Weights of a small GPT-style language model, trained from scratch on English Wikipedia.
Architecture: rotary positions, no biases in attention or MLP, untied embeddings.
Each number is 128 + 32 x the weight over its row's rms, rounded and kept within 0 to 255. Layers, rows and columns count from 0. Numbers have three digits each. The size before them is the row's rms in percent of the matrix's.

# k: layer 3 attention key, 128x192, rms 0.142, rows 64-127, columns 48-95
# q: layer 3 attention query, 128x192, rms 0.136, rows 65-127, columns 48-95
# v: layer 3 attention value, 128x192, rms 0.132, rows 64-127, columns 48-95
# o: layer 3 attention output (transposed), 128x192, rms 0.139, rows 64-127, columns 48-95
# gate: layer 3 MLP gate, 512x192, rms 0.163, rows 0, columns 48-95
# up: layer 3 MLP up, 512x192, rms 0.161, rows 0, columns 48-95
k64 067:175127117173158121144133111072129115130195085143097089075107104174103120130126099129110181111118102079086154146123119147103178151109162119121211
q65 082:090100129129178129064146141118180097091136101153137139119156188066156078137163121169186121122100147173128077211099109120209141133114173156147125
k65 059:062110110149089116133135133160140081125128112163155121128199112121144148137096115144147147132158160061111098142167124141159130120068125127134143
q66 076:075111135158166115149175165113124133157190161059142135148109073139148166178089129121134134143139125146137131081187153153063180069133104138125132
k66 085:241158161090189167136142101172143115147119156087132119141120179158061104080152073065125119062148087123160224053109119108164139177094155103140098
q67 092:053148137122100097064100141133110102096066114181193155080126132100069117105180153124129122139146173130145082170091191072138148146170095141089088
k67 108:145130139095173181056203078104169125171122170157044147072152158087149143102062139136147135078147148116101183100142130122152089143120131218137114
q68 109:085129127114077083124079115139155132110080102171186132079098095149093111129156143135082133168137145126174078155138174097114111099172108083140085
k68 107:140121129103140133089181071114142107108149108135044137110174126097117138195066122127180126122128151075080158148149178159169127148136144193132121
q69 090:148110132158109130120143122207152097081126131128162132117151089133145109131124078068109134129167101142213151106121146184135175079101078074186186
k69 089:133129143181068108063148137105131162116139159088110110151142156153160229123118195103174133123108107111169175133108192125078097168140165167173137
q70 103:090157135105143083064157088090162108101144118144162138118124157118130108128150153121147112139084139090131091211104159066163098140126094156074125
k70 076:134128092110162110094092152118070137113150097122131114159165150137119131172100151119175120104157083109101107134111134131158082162131166164143074
q71 147:159101150117133158131165113130125127125166166113072106120120104154196085134089081092109124100086141103179169105191079208125166123137117086146183
k71 124:119100139130148171165111166179095137107129178147170125169148070120125109093126072106068196097146154080127086091143093196102162074161075051106142
q72 093:090121151201160167085127165168110195132153126117122176144102118106110188092144101133130120167149134137087085110116167119164118174167124173103129
k72 095:189120134069142093089151146069123120125082140166102108077172125138148123119068131080137102133132168099170188119122103135161163154131122119118182
q73 116:139135134165082135172163158147089153106168154117150123168114112102182147139117092125149170108099120091147141095120103175105160093139113101173171
k73 089:064146103107140068137093178111151122141099069129155143157130084055101086145169135123091064151173123172120096161119087077106092077125123102108126
q74 093:125129153182134176123076179138103148187198153206087146129087113171113104118152086135126147117072103101100175140167114142118131109102116122133152
k74 091:164143114129124119153073137094154136103128126184144142117132158091103071119101161173137148152120107131100069117152175088145125141143136098095147
q75 088:076076081061082136094173063163084093152084102120207135137120079130152125083114101130162110129117155150120100152093131118175146174080111080105115
k75 086:161166096172131145076155176122123185159125163143089092069150141078155121130117136128100152120118098152147119166110125110146114129179121181129117
q76 122:134075177117056146164139150073165077131138179131122127126106164127119149147156068116203108103125147101142151134083096176133157139089146132124138
k76 116:047147067123103113157129139104127062144068092088147134174150105135120133107139168186160108162130147152105036111116106070113126126149104141126100
q77 098:158082148187099130167096132121113082090097122111095168103108137124141104153155137147162104098132156070091184130137168196148148103128155140184181
k77 103:137119155142120098224148153173157043114051061115132114158062141139063134124160158155146100153140147126107086117092118121069168130172098135119125
q78 087:154171113053140090134104081125112114148124085106120152060103101116167127147147169059150108108154164179135124172138101146166110087191156124148153
k78 082:095072103112172090089115120110161158045124095080104122105131102114128136142168118164152063169102132175105090106112151124144065084081137157130127
q79 111:139124170155146152134164145146106201132142173186106149148107141242143134100120117150166162107067137034167159127103136152163155133143131095056191
k79 103:125156125081121099234151136118111140204099150107096126136179120101085133107141150139128146137180114102126126081116113097074094166126129144105127
q80 073:180149125127079141141179122125147155138130130144088135133109120132139160114143106167139141141203168113178138114161151133101121215174112120091100
k80 075:073076125143102079173150071162139140166067122085098153161158100103137133120136224143178098125145162119114104145159117105154096132159135134110085
q81 100:141156089094085127125152124185099136128077166086126118155119086162148134131118093052171174091159134126116161074162124121097101180152131110190137
k81 091:070108126189059048142076163100165123118137081114146150115144078129167137184119179162118153225102125107132078156147164152113147082145130131131184
q82 091:026083156117157124132075132123161124109114120141171151116140155062094099131190132168138129128113176145101088179138151103141140155110153105139130
k82 072:149103199054152151098174098130160092191129164168058097098172142087148184126130174122151092112169130073116140138155141131127116150126131176136122
q83 086:132108133101049051142094112124083119143069086173099109102103149144125115136130159131162113170091146081143119226091194119181123139155113140083139
k83 064:073124084086116175135098132137117126117092084127220170145128133145108130139110134152121112122133133163128074133098077131073099119124140130138135
q84 089:093117123121127149110117082092101128172116124113105148130125164132059075100141149173139161138109138163107127185154106109120096165067142178092072
k84 088:114102075144054106181064142126128094106064117117197114182076083099096146139143153174095109151128068129113034086106156109092098105162112121102077
q85 121:097162113134148085047092092178129117192082118129181118136137058104087136107174160119105150168141136194120069157173181075126120148169119111119099
k85 130:131123128124173138110182089089158152138135120140075136071140165120118153148096134150203145132135144107097173142111148130162112183143138234144172
q86 119:138044213145118186120109105082123102114148143114125141111118202097106060150139127099176161089134176114103138184076108177171154162067141123134140
k86 128:107128102148098116162115162130101125147129149090141166186120106150162107091182096147134133126121073168159054115124101104093093074144112074136133
q87 089:136156045103177099121170144180141101115133097055177132166222063097173142112093168141055125168153104164112121082172108081089110103143105121109097
k87 122:092152151097157086092162111097135171138140107163103111109141145152113160156142213169138121159118123137086139135152169092142115141110183172148113
q88 114:077035119130091185160166134111063099141164121179107193130125123078158093110099121120150166087064213098119121130099113163133168116102089096080157
k88 100:163130129163143138128112128103161142192161165183147116129109068119121133071168104126143098140112043113111150118133144090149129108129099079101138
q89 083:112113183205127125161092118124091126065149125130112167150085108108134176140212085184097114151157114137127101115131113087094111112095186112170113
k89 115:131160076107064036095138097123139160143103118141113114107134135110115168162130228126144128149132133125110113186065166104133127167128161182160133
q90 097:102103084107125111138196133155126094129083124125073131159137138154132080146103156110151120138161164170203149133084117146114115093050085106161121
k90 097:146108103117134090161093120120104106101161108065155118138108150147075176132123188132134137222146097162108086174108124086131106141146138139171130
q91 095:187151180065116135124160139120089176145111083127118083165131119147110133136125129123133152123143083146184117154080142130098086214129124159115114
k91 088:114124107160125178104139116101112145139147171081127147112108083116172159123143142127066088133124116147169183117129109149108105088170140119130129
q92 086:121139128152158164127097161116112136114077083116141140163134184093114167103152145153111115128080102103160107139175153135112128132141097093142096
k92 088:133149115047110142095135128142162115150180128178113106130152099096117099132080091118108096157176121175108152089142058089165103121151115158141123
q93 103:157163186124078149113134179133103167149092136158129121140144160130153207146084125113146132111090112059143171125096180169161163171164177156138155
k93 095:108108153149173131250073135110167067197115055127177119105083146101077046130172099145079129108204128134087063095146082100090092133124106085096176
q94 087:144112186187105148092172126104146131076153129130112121097133177108144152157157137155174083117087166114166169178159152168194136067120118175126189
k94 084:082113149134125058172138158184132182162080101109137111180115112109075147126145188155162161123175111151063105092124142164131127106119150094164068
q95 094:103124177234106147116125141159092161134078144187161196138129088118115197123195118169102118137110184107117111127149186132141186083188109091157118
k95 088:169155154097141086136169130162120078155123123128107087103072081054084086154036160087117168127123119067113171148140110134096119102164115075117146
v64 092:148137078118131124131110158055119198203112118082135144135153094134104106088151130144142116124166116134153148151143148092162088210160142145062126
o64 093:197177178124133094120104111161115130152113115117098116181134143154192153114106098125086091128164124068087119131087099097102094149160140191138133
v65 100:175174091206121136141135151153156082126077125147125142175081158078094092139125126139145143125178074137127137092123151115058096094152101103132150
o65 095:111165144114145114162182154169157125150154168090117176098189086172137113055119113128116148174130137092072161143110104141140115147114159163138178
v66 090:157118136174090103131131094164082190148159153163178135140128081142124102124115152130084083138106169110141147111153133123063118102083141099088100
o66 093:120095100143133141145177150189106164135109104138128124186207090116160192079046120185141139125083095135151075112150068087106107154117123188180135
v67 078:146151170088105122120130096120143153097097193151139082116140095126129127119109139117097142114198089153160142103174105143064116099187134114149107
o67 082:104149134136112100125158082088148146129117103123121155119107126158148096141143146141131090074157127072134166168123142149189181050144111108079138
v68 105:142099166091111139085149078137063135147174093107125206070142176193114171121097108112101093122065152157141142137140130130097108154103123156113136
o68 092:119141114161128041121111094065085111143121073115176113137103161117157072084131134204108133142104104173066074182191117118054112136147121110114070
v69 114:144148196100065125126170120117095189160109114182108171058114036102119143122085142079090120154070193138186139161126179134091153071115128124128117
o69 097:116132096143134143068126176122103150096095101150144086146200130033112144152139166158100136130138061130115113140111130113147124131108126127111101
v70 091:180147160098172126109174139154112084130124119231112197117085132064143148129120151144093121120109111158112159107099131104057129077118179125141116
o70 094:087177182162124160140129147069102159133137153081098105117177138126137122145102148180125144148173120133086145136128149125140139172095197133124172
v71 097:120092118117096140040115111082091157108121130142213180110114121152073144124083127076096080147068190138133148110136133125079142136210126117098093
o71 093:109097157157146078147143154134102173100182161096132120159137104075137076072064138192101197101079112122091046194129117168071108144146154077103129
v72 082:127124143092146122121121164109128133128069146150072177140104105146117212131141140121119109130139106121128083140071130140137098130087101152138088
o72 083:117117181217154151066095167140085170152096130139091119138190174110043100161086142110123098126137185121136103046132179140176147144064108159124134
v73 100:072127198148130149161133146158137112175087107201055190131139105047099135121116131128093109121173175066111139120178134132133116088072107102138116
o73 101:092106093157155143106099157154143108137076101166098108122166159133169077166137129199171103109153137116114147080126109173147162131098091182143099
v74 081:114128143140021132147049170138135165194127119193075130115142073088131144123164118114133094134127076080168129148150114129161177123154135135149122
o74 087:084157143148100191139132187148114124122119167091150084151119124087033159136113059180163103092156104166149098096085114136089161123129094114122115
v75 080:176124126090052150122108167140104042112067094117149184158093160115191083166133116086141154118111122110101146132138110128170130133099100095132159
o75 084:154054141131110135193139106061103118130164138168157115099111121125090098093109097125130060125139058199135086124150186224148094073110077160122181
v76 094:134145062162142100137139151083186143174092121112120100197133124081178131125161156171140132117167073101140100173164130129129101105133132118163143
o76 095:158113164121103130168140123182115079111146143087140097133096061210102171108187094225101078111192156108168149100068141135114136156174125109137146
v77 105:167160135157154131156088148171192079150132120133109059158172141083119101152109157085147159120165100122170141116157160123129147099171135110120110
o77 097:194133101117121099112135129165144143086109134143087183139107083121150096137156134080104091078141122137177149106163139111176167093134159164123147
v78 086:107108081097139119099175146146130137209118155111123127095133099108143160123151150130086114127150148101209110133182137136091083088115122124160107
o78 089:190141162131136065116103132102128135059131123083055133101123128159109147144144115165128124139154097163152187142127076149097146101163133110180128
v79 088:148116084119082109133118143122091098123152143095108096096154202203130172131082099149210130121103125058077078134184108133090093157140148148099114
o79 083:132077156109110180108099138086119160104093121103172129155108145126121118048174150114120113184081166193113134138159103151106088182146094072153104
v80 093:155114144143163109181120143142103117132115110096094125150094086105133123141088149088115165152137094127069179090158122136120171094185145062146130
o80 091:087090133182108181138136197114117070109152103122109158147147179088122064116154120128162160124117152104131152123051157122177149154077172141105200
v81 099:124137117165179131186095176125213109113196134054129150154163173166142105163136129163129163099212056147119105075142100133202142171177136121169139
o81 093:111145153156169133136145094125113105141110164194115174086075151217139097190162137200183110088098161115144132144100077060092104142097151120168139
v82 075:083127095154147127061118131109109205140134065126155062102175077156099098094144121104137064190091137098097105166144112094123113191158130163109119
o82 076:236133117143144146076107164106091123185108154160163155149132169103139150128129145130108132087101114153126108099157147094119116136246168116125139
v83 084:166119123063119172170123121134169132075145107151152148118136156161145126129137111137172122122106116142090078121091104116147119148173143088115125
o83 085:051079112146093130089130117156110153168106110157152150114061153117197164139118150139154126131061188115178058119179149068125114171166113127139143
v84 091:183122093165127127127156101157109141132149077127166181082120141133082148138095121054102083122151074124082170125174121130080145082116120131123155
o84 085:158154111126125164154071156063081159169183149113093222174149146099084078136096156188113140115144071113118132119117064175111122127152145130156143
v85 093:176128125201137109103083131088128090172165178177145134114175116125192136148134134099064149114092143143175113155135152125126121101198117076125142
o85 088:117168084136075070141106106145160079114087098090100087136145113155160106089121130152132127086115098100156180135163151119122118110102142104140158
v86 093:142138098155189141174117095129136154096190139030086103118079144175107083136126098127108089126167054114089118061087102127135095150091154133149145
o86 087:110080127154123155100151100126159079120134057152127132140101127190124134208126131132139213086141129095066164127089089105126084124096171164126147
v87 084:085103137185111124098131130098128066141157135123165082103130107136156189128096134104123065170131197140152122127163143111109127114153109119101102
o87 087:146193133128132110127090153183127127195145142166130150132107129121151086167132193186150169163108104133159090144170113054154126116217150054112088
v88 079:150175055092123111135121049146129160156167184097144099056112100117113160142147138150040131121123139142202088126136113136059111157172110136096152
o88 086:098075115125105060113109097153118107100135134159093107137138139114110164157095176096105118101138097127129100164075149109167100088108082101182101
v89 088:124153184159105136177078148135114126107091089141131133142157098107009115095144122122072082137154172164142127130050099105156135141088117174118083
o89 093:115171146118129139106140148111117139114092133167142099125106147084145107142087068156148127107145099168039131076123151079141150132149196093129122
v90 077:125127157145134143129073154134150131111140097078166155115091120083081165111123108111092108128129176121102146144155125116167148096123133119129090
o90 082:190120105163114131127114074095059104129117120142143095144121119151165061084120112150077182068091111114117137144167147110132127198148154105138148
v91 093:087080125071085100140142134137057185190170135094136210106143092133111153125079142132109103140071123096146100106178136142098100085147114144077152
o91 090:145137086147129151108103116119105136136158127110128066128167143086050092107181167116096141132115094122118132104182098198122123111170119146130061
v92 114:125120238144122115111146105098124130144042131191152136068129082086068161106109159061097118138159159116166172112109163137133195077119119104109123
o92 102:177198140082130079112137137103130140114074114114140116074192134075130179168060106112114130130163141092156130134144153163166121126147140120143083
v93 080:142135104142140117158192105160126106097169108118100089111132090199154090133122150127152126120134167191064152172149121130109102104179166126162098
o93 084:139147128136189145127097115106119118145166139128124168114085121202161104153192128140133164123100128107121116146166085077156116138168075130150214
v94 082:113130071126121128135123143125088117180133099156101166137175146129146108138086117081141111104183143097158195136150154134137115147170104161174117
o94 086:166155160108097161162167151079159127112102111131196121144130168150108128110104085110127102189135137146126144134124088152087148146111140123189071
v95 092:118132199110112154188129144130141086129107132203130154123094121068116070123159140172149126138097136109144086117110129134117142126079155117115186
o95 083:110149129106183142111124108126145107137101094149127111112180124107096155160084093068105134173143108095119125080196210119125140157111146133126114
q96 073:141119137169169121123117115071112121117181165139099137103090150113135186132148078090090110113141127177161127106156124129121116174097171060146142
k96 075:158105103166109083115094110180139107161106175146145182153141063131128100126140126138143142151135128118159178081159158113092155131162119141088110
q97 072:165104094180101152142156134102144135166115144141056079109140123193159179137077087107138108131129105128150110155107132153121113172106134113149159
k97 067:133128089145107137132162147147101142080165075104149156102196116074151141110135122160133140117133067123120138082112135132065138116180146140122127
q98 089:128126113174175100136183124105139125045106168131112180110126166135130142110140144126087119128110158110059148196155162115140043091131129109112110
k98 080:179098129143155113135132122143115143186084110131137124126152096142133144140148126126173109205149126065157161119058186090106093084157120162081095
q99 089:057147139095141113118116157190146147153060134128102071128137106118166185137088084137090165117134075123191120089141129107112173083222113142124081
k99 079:170155095155135140112040131116117129163182050097098093149147149197135109117128081117114130116183120148121158152108073095155133209114100138165143
q100 107:100120105101141121114147100149126153110098114150094088103190074165200136143061101178108194098136093119178127132125113171141151097122122162143180
k100 097:101127168113110152115106151048141101161184159075099109093094170168114108104095082144098138095142136153145156115172105188149170145099156103131088
q101 115:135126125110162182144110119156108111156115101185098136119205128144145080113121106130102126072087114101089167097133085134118153136074110082125108
k101 106:087116095086080144137144146112145131177113170143116160123126110083141138142100141140077130118142155148148134110165130157054199054156120066154100
q102 113:176099164141125126125107089115127113082187092137072115138096122152146081125143125115148155095174129132103168164052105171129154143078108144163146
k102 111:146111161110115161137109141139174139122135169151138171116152153102091141120126111115144154124160156136076178109199118162171148158214143092129159
q103 130:119141114180098075126102114098154158134127095129153094109147124135086103143213156123096067136128150164113129140146191092188100185154160190085119
k103 117:126150110127134113097090101127146092122121088143113143078153200138116088165109166132160128123152108152099087169114150068163113139122184211128057
q104 108:129092096161150174137097131149142114120140150196185128153167124125125057097166097036163144085164126137194130102104142148112145140158104119114150
k104 111:110124123159095082125099141130145096088116069139157096128166107097120135119142147125079153156096100138105111125105193063125120092122131136101111
q105 109:201094107140040106190091117101088135118139156157167140083135104125146127103150117109094130144140122140166158163162155120124149111192102109107206
k105 104:044152124135183103117153121133139160156112026140143146149119103150142169165134137124139103155110143110136116143121124103111052113126137181096140
q106 108:164166157102130139117136145114139142132111116145114124117108184146154130170106166175138093106176111124056058134148101142127111118116135169186137
k106 107:168121110156133145114100098078162109059100178193135102070077187115129120123120114089156136099156131201129130154096153135196120199118171136129137
q107 115:160115158135127127123098167123123226144139119151115148193155110130121126120103139078159199104165124089111161128097156137111146188097112122127097
k107 101:137090197180081116128146130048099090175086118110146137139127109155085108092128162162140167126108119158142182058143151139120102130253137142079108
q108 109:126146136082137163165134113164131106142169118136121129145026133159085141137079125143201162114113090089075094150113112157138131108104109134128216
k108 108:114126089164117157102133164188156176161106175128170125122169186102154079117049145073171135118162161135129123110125141118137072153245099120130125
q109 096:193187168122066171122068127148160133181146156165134134111118099170109207108140155119143064104095105068111128147130169124137088095120114150110139
k109 093:113139126118146162157056125171171118063156206151081175134173162187134101138102086120165117131115153167135124058106150131103122086162114145137096
q110 106:139040080084110161120128145114127105217079112137122117112137095163106155149122156110124116127149121137190135063151128170125124079129098105137067
k110 106:134118168133161117100153100212119154073160165173120156102118129150141171129153166156108167120094138146135114108131137158056115110149149141122120
q111 112:122049154153049129142110121191129132141119148121145126146146135090030116130169136172103124111102176118136130141152132184112142131075135124136143
k111 110:101113121148107148121126171079156191199105063154179171174146100111107161118118138120138093139124059135152113127134166122133116108148112123111045
q112 100:061100151052104147161097132130080173142183127158148078171171126133081164144088102094139124134158075149131151096126123131064152159125138114170164
k112 074:119135100128138131097175145090133118083127171128107119111139184099112070135105098175119200102130133133154140157128179153130143192135134105128108
q113 091:071101176104127135131116150151166191159133146194105050179171106024124120137081125145114165109139098121139144123117139120116143123135157120164097
k113 079:097165164121093157188148160128140146083190153123090116132070159112111156111138115143096146063160153149125041170157120164132127129057125078173159
q114 087:143120099124135150070165112090066171131173107186116135151055125194192168150043135086139120078116126097133145121146159183110093152065145073193192
k114 096:075116134102112113134161161172094090145076142137176137108137149125127116128124078148071139099111108156137149116162143142139139152176169169113083
q115 096:141150127176163116112119141095096056064115162112138189112095161143119152125143109174091110129098192123105085192159139098160104097068138139096135
k115 096:146134140073141132113120123156107129169138090110190071136118094117116092106103108056145113137104109159123148133058094051113060186098152130108141
q116 094:123121205133120172109099119201179152122192135136135129131188138072124097123134117112094119101138109132070128101122131112139119167137170083112147
k116 090:135132149175176106133104099116173137128112099182122109115115116108084114158109091113175087165165138075163087163120162142180159167132086215089136
q117 095:145123153157148194180129077159169158153100087158161171156190113127142084117069095109144123094166132142071145081178129144071175147158117108188132
k117 089:214099093159102181117077094172092129111098202178109150101165148119113121083100137101143126156113120190109125120144143085106125156109115154081079
q118 104:097036128135123107089071140154159204106099119141126106143193144125090117161134134138136149122150032130128111132074133148126186121118139140125132
k118 102:071126232070141119104143149171139100117161121085128123150159124128163041116161116123132173162159156166164046105144131138171097126079133135137110
q119 103:195126163128092167076191152132133108118163138153159127101112155128058057115147107063147128090111156150132161154147154147191143181153132117052148
k119 116:112121116088107150201103139133096099074185149144158182114076125153177148129163090102081157138169094119125154131133109140147175140135085129127204
q120 102:136095148216156102114163094129141095142105081117131087174186120172096152114171157143161164158102156150216119120113169127098136078166123185050143
k120 103:157107148121114062044077136156129126174091073161174113127148130183131152128145176132167101160126140156169120124102124088057080137128139187102072
q121 101:207116129109116134123125163169101086132067095181153120131149142153050121097136101113166164143184184134113087162162155108175145179129148115115030
k121 098:133123154087136162064161135050175161149131168107127116124094140103112145120134181110139100149095120174156142076146152127151151190170088109087142
q122 108:119062112077113163134125091063119114132144098149171086099081144149104135125085145063129096193123134152108108162136147118116104089104124170066137
k122 104:177163137147107108220195158167152152102160097076106147152098157118151147117151123150148086123090176064145110135120161138098124219117108118109174
q123 110:138156147117040139167091131147072098142102095134097035063099141123195135174137088099079154095186142158135123146113065146089116104132181120210158
k123 112:109157063128146088129143098067116153126127087187149166109100140084118133180086172147148093162119098176138113160085139075153104131154152162119120
q124 106:086183176118127146110112185155167190127165130199089133107160128060132066140103122163102110156120088178157183103155163154126155121174083098175125
k124 100:135153161132153146159109102129091083093122150144146053137145161147121155153127131115090129114143134138137112110097108095142117064113147125135140
q125 115:073087041133125079144106093151089125144087089104125109129145117123041094155154112138126155177170114127150126153072132136110099149172116157176144
k125 112:152108150100131180145143158115114057164129094149156081096127203118137100135145118116119145082131134166141093140064089152179119088054150090131158
q126 109:131164108086148141168096082160165132115128196128047169053188119130140137129126144171204113114154130142174152116105132120140192144138161143150117
k126 106:132125129133157177022185026119145122127133103148123118145108153122097130137129134118159123120130142182142097140065130145095084107076152158135185
q127 109:121105118121120132165153140068144158135127140132144164159119120118093199123049107145208146180088176104122106099066140131134088105085101135127156
k127 104:141139070064119117110147165106173130105168140075112187140135090137139199110124141133158146147175113108077080132129160137117097180159147109131121
v96 106:107137146149141143170149130146199149137138124112113193122065126175087189112059109114132118126193095129079162100127115144122103142154137152152118
o96 108:125130184149089150084088165092131091160092119139183147075104175144171146164091122089128133132130116167166132087124127133089120127155121063127104
v97 093:078146117194141117105076114091140215105135125067162085104155102188062147152151132123083192153138110140150140106111117096123098093054120171103148
o97 093:115155134120119122075128056105120141125201173099177167170137160146167166112127104075118117147104124124112166157088110066113092140148072104144096
v98 090:139104153102156111147062189175134129164128142166173150140129097052094167133126115094098082160112072119150106099162143118131158159173089133085144
o98 096:139137112103138152112170148075141067149115149099155172088102183147175178181136142143081159140171091115130144132123021139139104149182100158154121
v99 100:165106132177140098172170167141096204128146110114117103122155170098095110141101096089104072136102150150084136159118144107087130103093109106193084
o99 109:151113150115086121185083058109149194070148124192119151098219195139154132146116087080154094091109170173115169211143230128165149142117081160143128
v100 107:088125098150066123114169159128086129169105099151134131069127101148192112150128146166098212147056130116159123120185158141092166127103151125102166
o100 114:149156104153077101161114107135141140141147114060081119189147100108128173158048141133091133170146134123147142136132156168111159061136135154093181
v101 117:151122099114142125112103137135163139144152093076103174101140164125139189140148098133176137136168154153081143133096139111034120111091147091157154
o101 111:123160163093180106102151136157109194109097150163173078159108138157104116128075097106109180148107195083127158164147112079089163141081106183127077
v102 108:220126110129143134172095117140083140090068162131139139093183167125139148117118133128111168129171115150076164171145122115119126111165133066086067
o102 111:185158106154146212073157164123126134109108124159143095117116111154175190104151116089119099123167135175117106119067158102197223123092100069117183
v103 098:134122144133125124088156135106186121147195165143110164141116161049107125133131161163155098154132151056086127117171168140159144149125130086175160
o103 101:109096118092134109079128073161166176150101114082178063113143172102089099129143146183127115129136127130139128110157109141160141088165098193144087
v104 106:145132197144087144144101083135138124106053145134143056129138150140109170101159120138195165106152162131131130188150115134194125139136138163130144
o104 119:123176166168068162140092146143157148147133146122136117139082088117085136067145169098080065081142155143098191139156100192130146123126167158089122
v105 106:132092155122055131160116134141104118103087122147141137154153152061176142094112145147130122130107139143168127104129152136210121116104116139129127
o105 110:131138114091108135146146096104143106128111141127168093096113141176119159008114159079150091101129144118106152127102152242173119156176117158136125
v106 110:116143141161132141156153107105087157076180160200118095090128126118099127142121127151039163110129122075094125100153128148106108090125127159147170
o106 119:116086140108098089113110106180119166147210128192150166119114167138098114121127148136122175127098132139155092181144153173179127127131095114126179
v107 094:128117147180114140124072097111116073106129171178084069117136130105102140147050133082185134118166133164132106149102093141090149135108143142163115
o107 107:130146151171137165118089109125119107122094090113158107129114058085065169055142148083074117120137113066134120101098129130122067111153076152128137
v108 099:146125183130142108083038148116133182153113135173130166154159174118102136129116114153119128155083123140165106105128157108135110157167097127076133
o108 100:086170152057154085076174131096134214136166146149119163155123072148205194129110146187076160141154133119116134087176081096115135116127124166162125
v109 086:106111113156093131107115153108138088143146139078134137132035121161129133134118100133043151155116082132094141107167141146153140068173168083151115
o109 097:048114117174160097134158179148161124106067106177153111096134142170160127168100067145115070182133188118156108088099145158163123163131149162139112
v110 104:134083153113091152130221085148076100132110126114122096153140141110104144116200128142094133141104142113094121108126138123183141126122169115112098
o110 108:140080137118124178151146162129153130127149119158186122137112085085101148173144143165130117126089144112089150163156158105112174099177156158080109
v111 095:091134178113134135145124116181176107168048119097164112126124062172164130128170094160143176111105091088184120101096152146169115114127104165090139
o111 101:164102114141101122146137178078065148156099181141115162152119159144139060141145089163157114126127146107127121081111069172122145150141123088164111
v112 101:061152125123123121125124226085166166126069144114147150143124113135154130136110107093102079160149118127118124131200145135147131143162126127159095
o112 103:081059169058092170115098147132112164122120222148088115106118168100161187102128105125154082154171107166128128111118125092064154095173117075172120
v113 102:144150102159088136111053109183113169126174151148158103131091088124141102124086116099128121118164086125125170102170111148100122069152133137157128
o113 108:116000078136125148100106177179118105112136133113106108109131124064116116117101126141103150091063109138168149178122101187193119120031120118181133
v114 103:152130145154111124173158103157144124176141167107138112151189088110117184121133131149114147140151150061097129101212096125157127117100081154144119
o114 105:132102103100101127137139130066122138156123177131132190135110164154063149094173114132133200181125119095081129126116100124113133131141091197126131
v115 106:144123058164162133195111146130111090156177105132112192167124068104100161151100119166134108147124000158080095118054121132137128106151161154142138
o115 113:120180147135113134082124107092128085102137096170145154117069134072102146176103149160132114094137082122057119087091098111174139103060192122109139
v116 097:123093161124155101086098162146101093171116159130169204164190137100108095151101135110135093146128123051147083126102146120231138121170065129177155
o116 105:111135086042134068142079092110103188092105176143153174172143142139131119160163102162122150097136102142107139137141106124137111174135181138111134
v117 098:139201180147111137122174156131152142120126118127127128146099177170096130111157131127172147101141116150134135094126114115128126168136136126173066
o117 107:122128105173110127118099140159120137190137124173142129109114113146099101121120058133153166141107150131168114146196130134113175153072129125121146
v118 098:131124099208215134169150116117123108116210106107148183133074099163024163159130114114117109157154075118125164124136131129182110140139059115185183
o118 108:091092094151164123086080113111149133100135101152178161183150148079132149079140115163113153123124097203138108126087134134103129083158147132104146
v119 108:081162073115130091142076148110126127095080141168137111091149095146123100126137104130154124154139146150179069131103138111138131146161094163070134
o119 106:183172117130132047157090134061158113115148180140070150160088164148084077034163054122132161114158086161157109121066132142125135132114092145160170
v120 092:129129093134068119118077127125100148056149107122169107160126099081171076142127150101166115127124110133148141165105162121100125143191129140147119
o120 099:143140096116124155108080121139092096126137107079121094086168102126116112132092128114073101089123105157121115151088125147161130144110186135143137
v121 095:156125119194152132133208080163159100168147208089097095124174150169093152110135132161114144106114209131087154132176106100138140093105173136141106
o121 101:137149128173075135132135157142130097142140135163135131174096137108079109148101130150092129149071084080128163170084149046139134127128149076109116
v122 105:070151157096134118131037144162136132141093122054180047112162113104158122122185064138156092148141065198149159130093134112115147101092141176119108
o122 108:106131161145063104188171189105111096183141168095068133116078143119195074107145098120191069126141153118100194172149050146151094121064091140098111
v123 088:075162126141155145121127094172100139094136117124136123080066157132113109137133102209116153172112127152187097106105085133089119098204122117082129
o123 102:029097108107088125128174181122066101072117172143137108121109135171155124108132099120198135126045123114097132089132147144125098031182064084138139
v124 110:101156093078077120161108180115129080122155138194096173103215127055195140121099103144155154124141111129122098095107109116145106134126170106101128
o124 114:134139109096132137106114143145134103116159107145089136118039118086132200123134148126133087087140150133158043078077170111154125158161175125151065
v125 095:137165088118132109132161062165113126102143129141104168120082097182131138140092118136082109094170105124115128084076077121126103090144144157137140
o125 103:112152153178119139146054179093125089087162163146124116201104165129126163189185178129119167148166125123148077138138165101149117197134125124102190
v126 100:106137121196188127090127116124154116080134180138127077128008140110114062135151110140100202115093096126124133142112158145164142120119101116109106
o126 102:104137155097164102108147135138116139145133147158143040099114134153158103188163129077106135088149136159128078149091109128121140105133123136151106
v127 092:103114068097142113136173107072084138128165080152166123146153115152112116116154164143094106103165161146090156150064132120108158082174176144129149
o127 099:146145140156108069095081105189113165160088133138123124131170114125118186096139173166149175049135090136165138126104154051175087154144170110061169
gate0 093:120135193181137107113163135053141114116181092044114150112133139175122095093141121137094131144141116174142104119118140171178126147121134136116091
up0 097:123085109101073126093129126138104118081086100180120045130146147162120147125071133113155088103159099090130126151115086113118078056084152162151072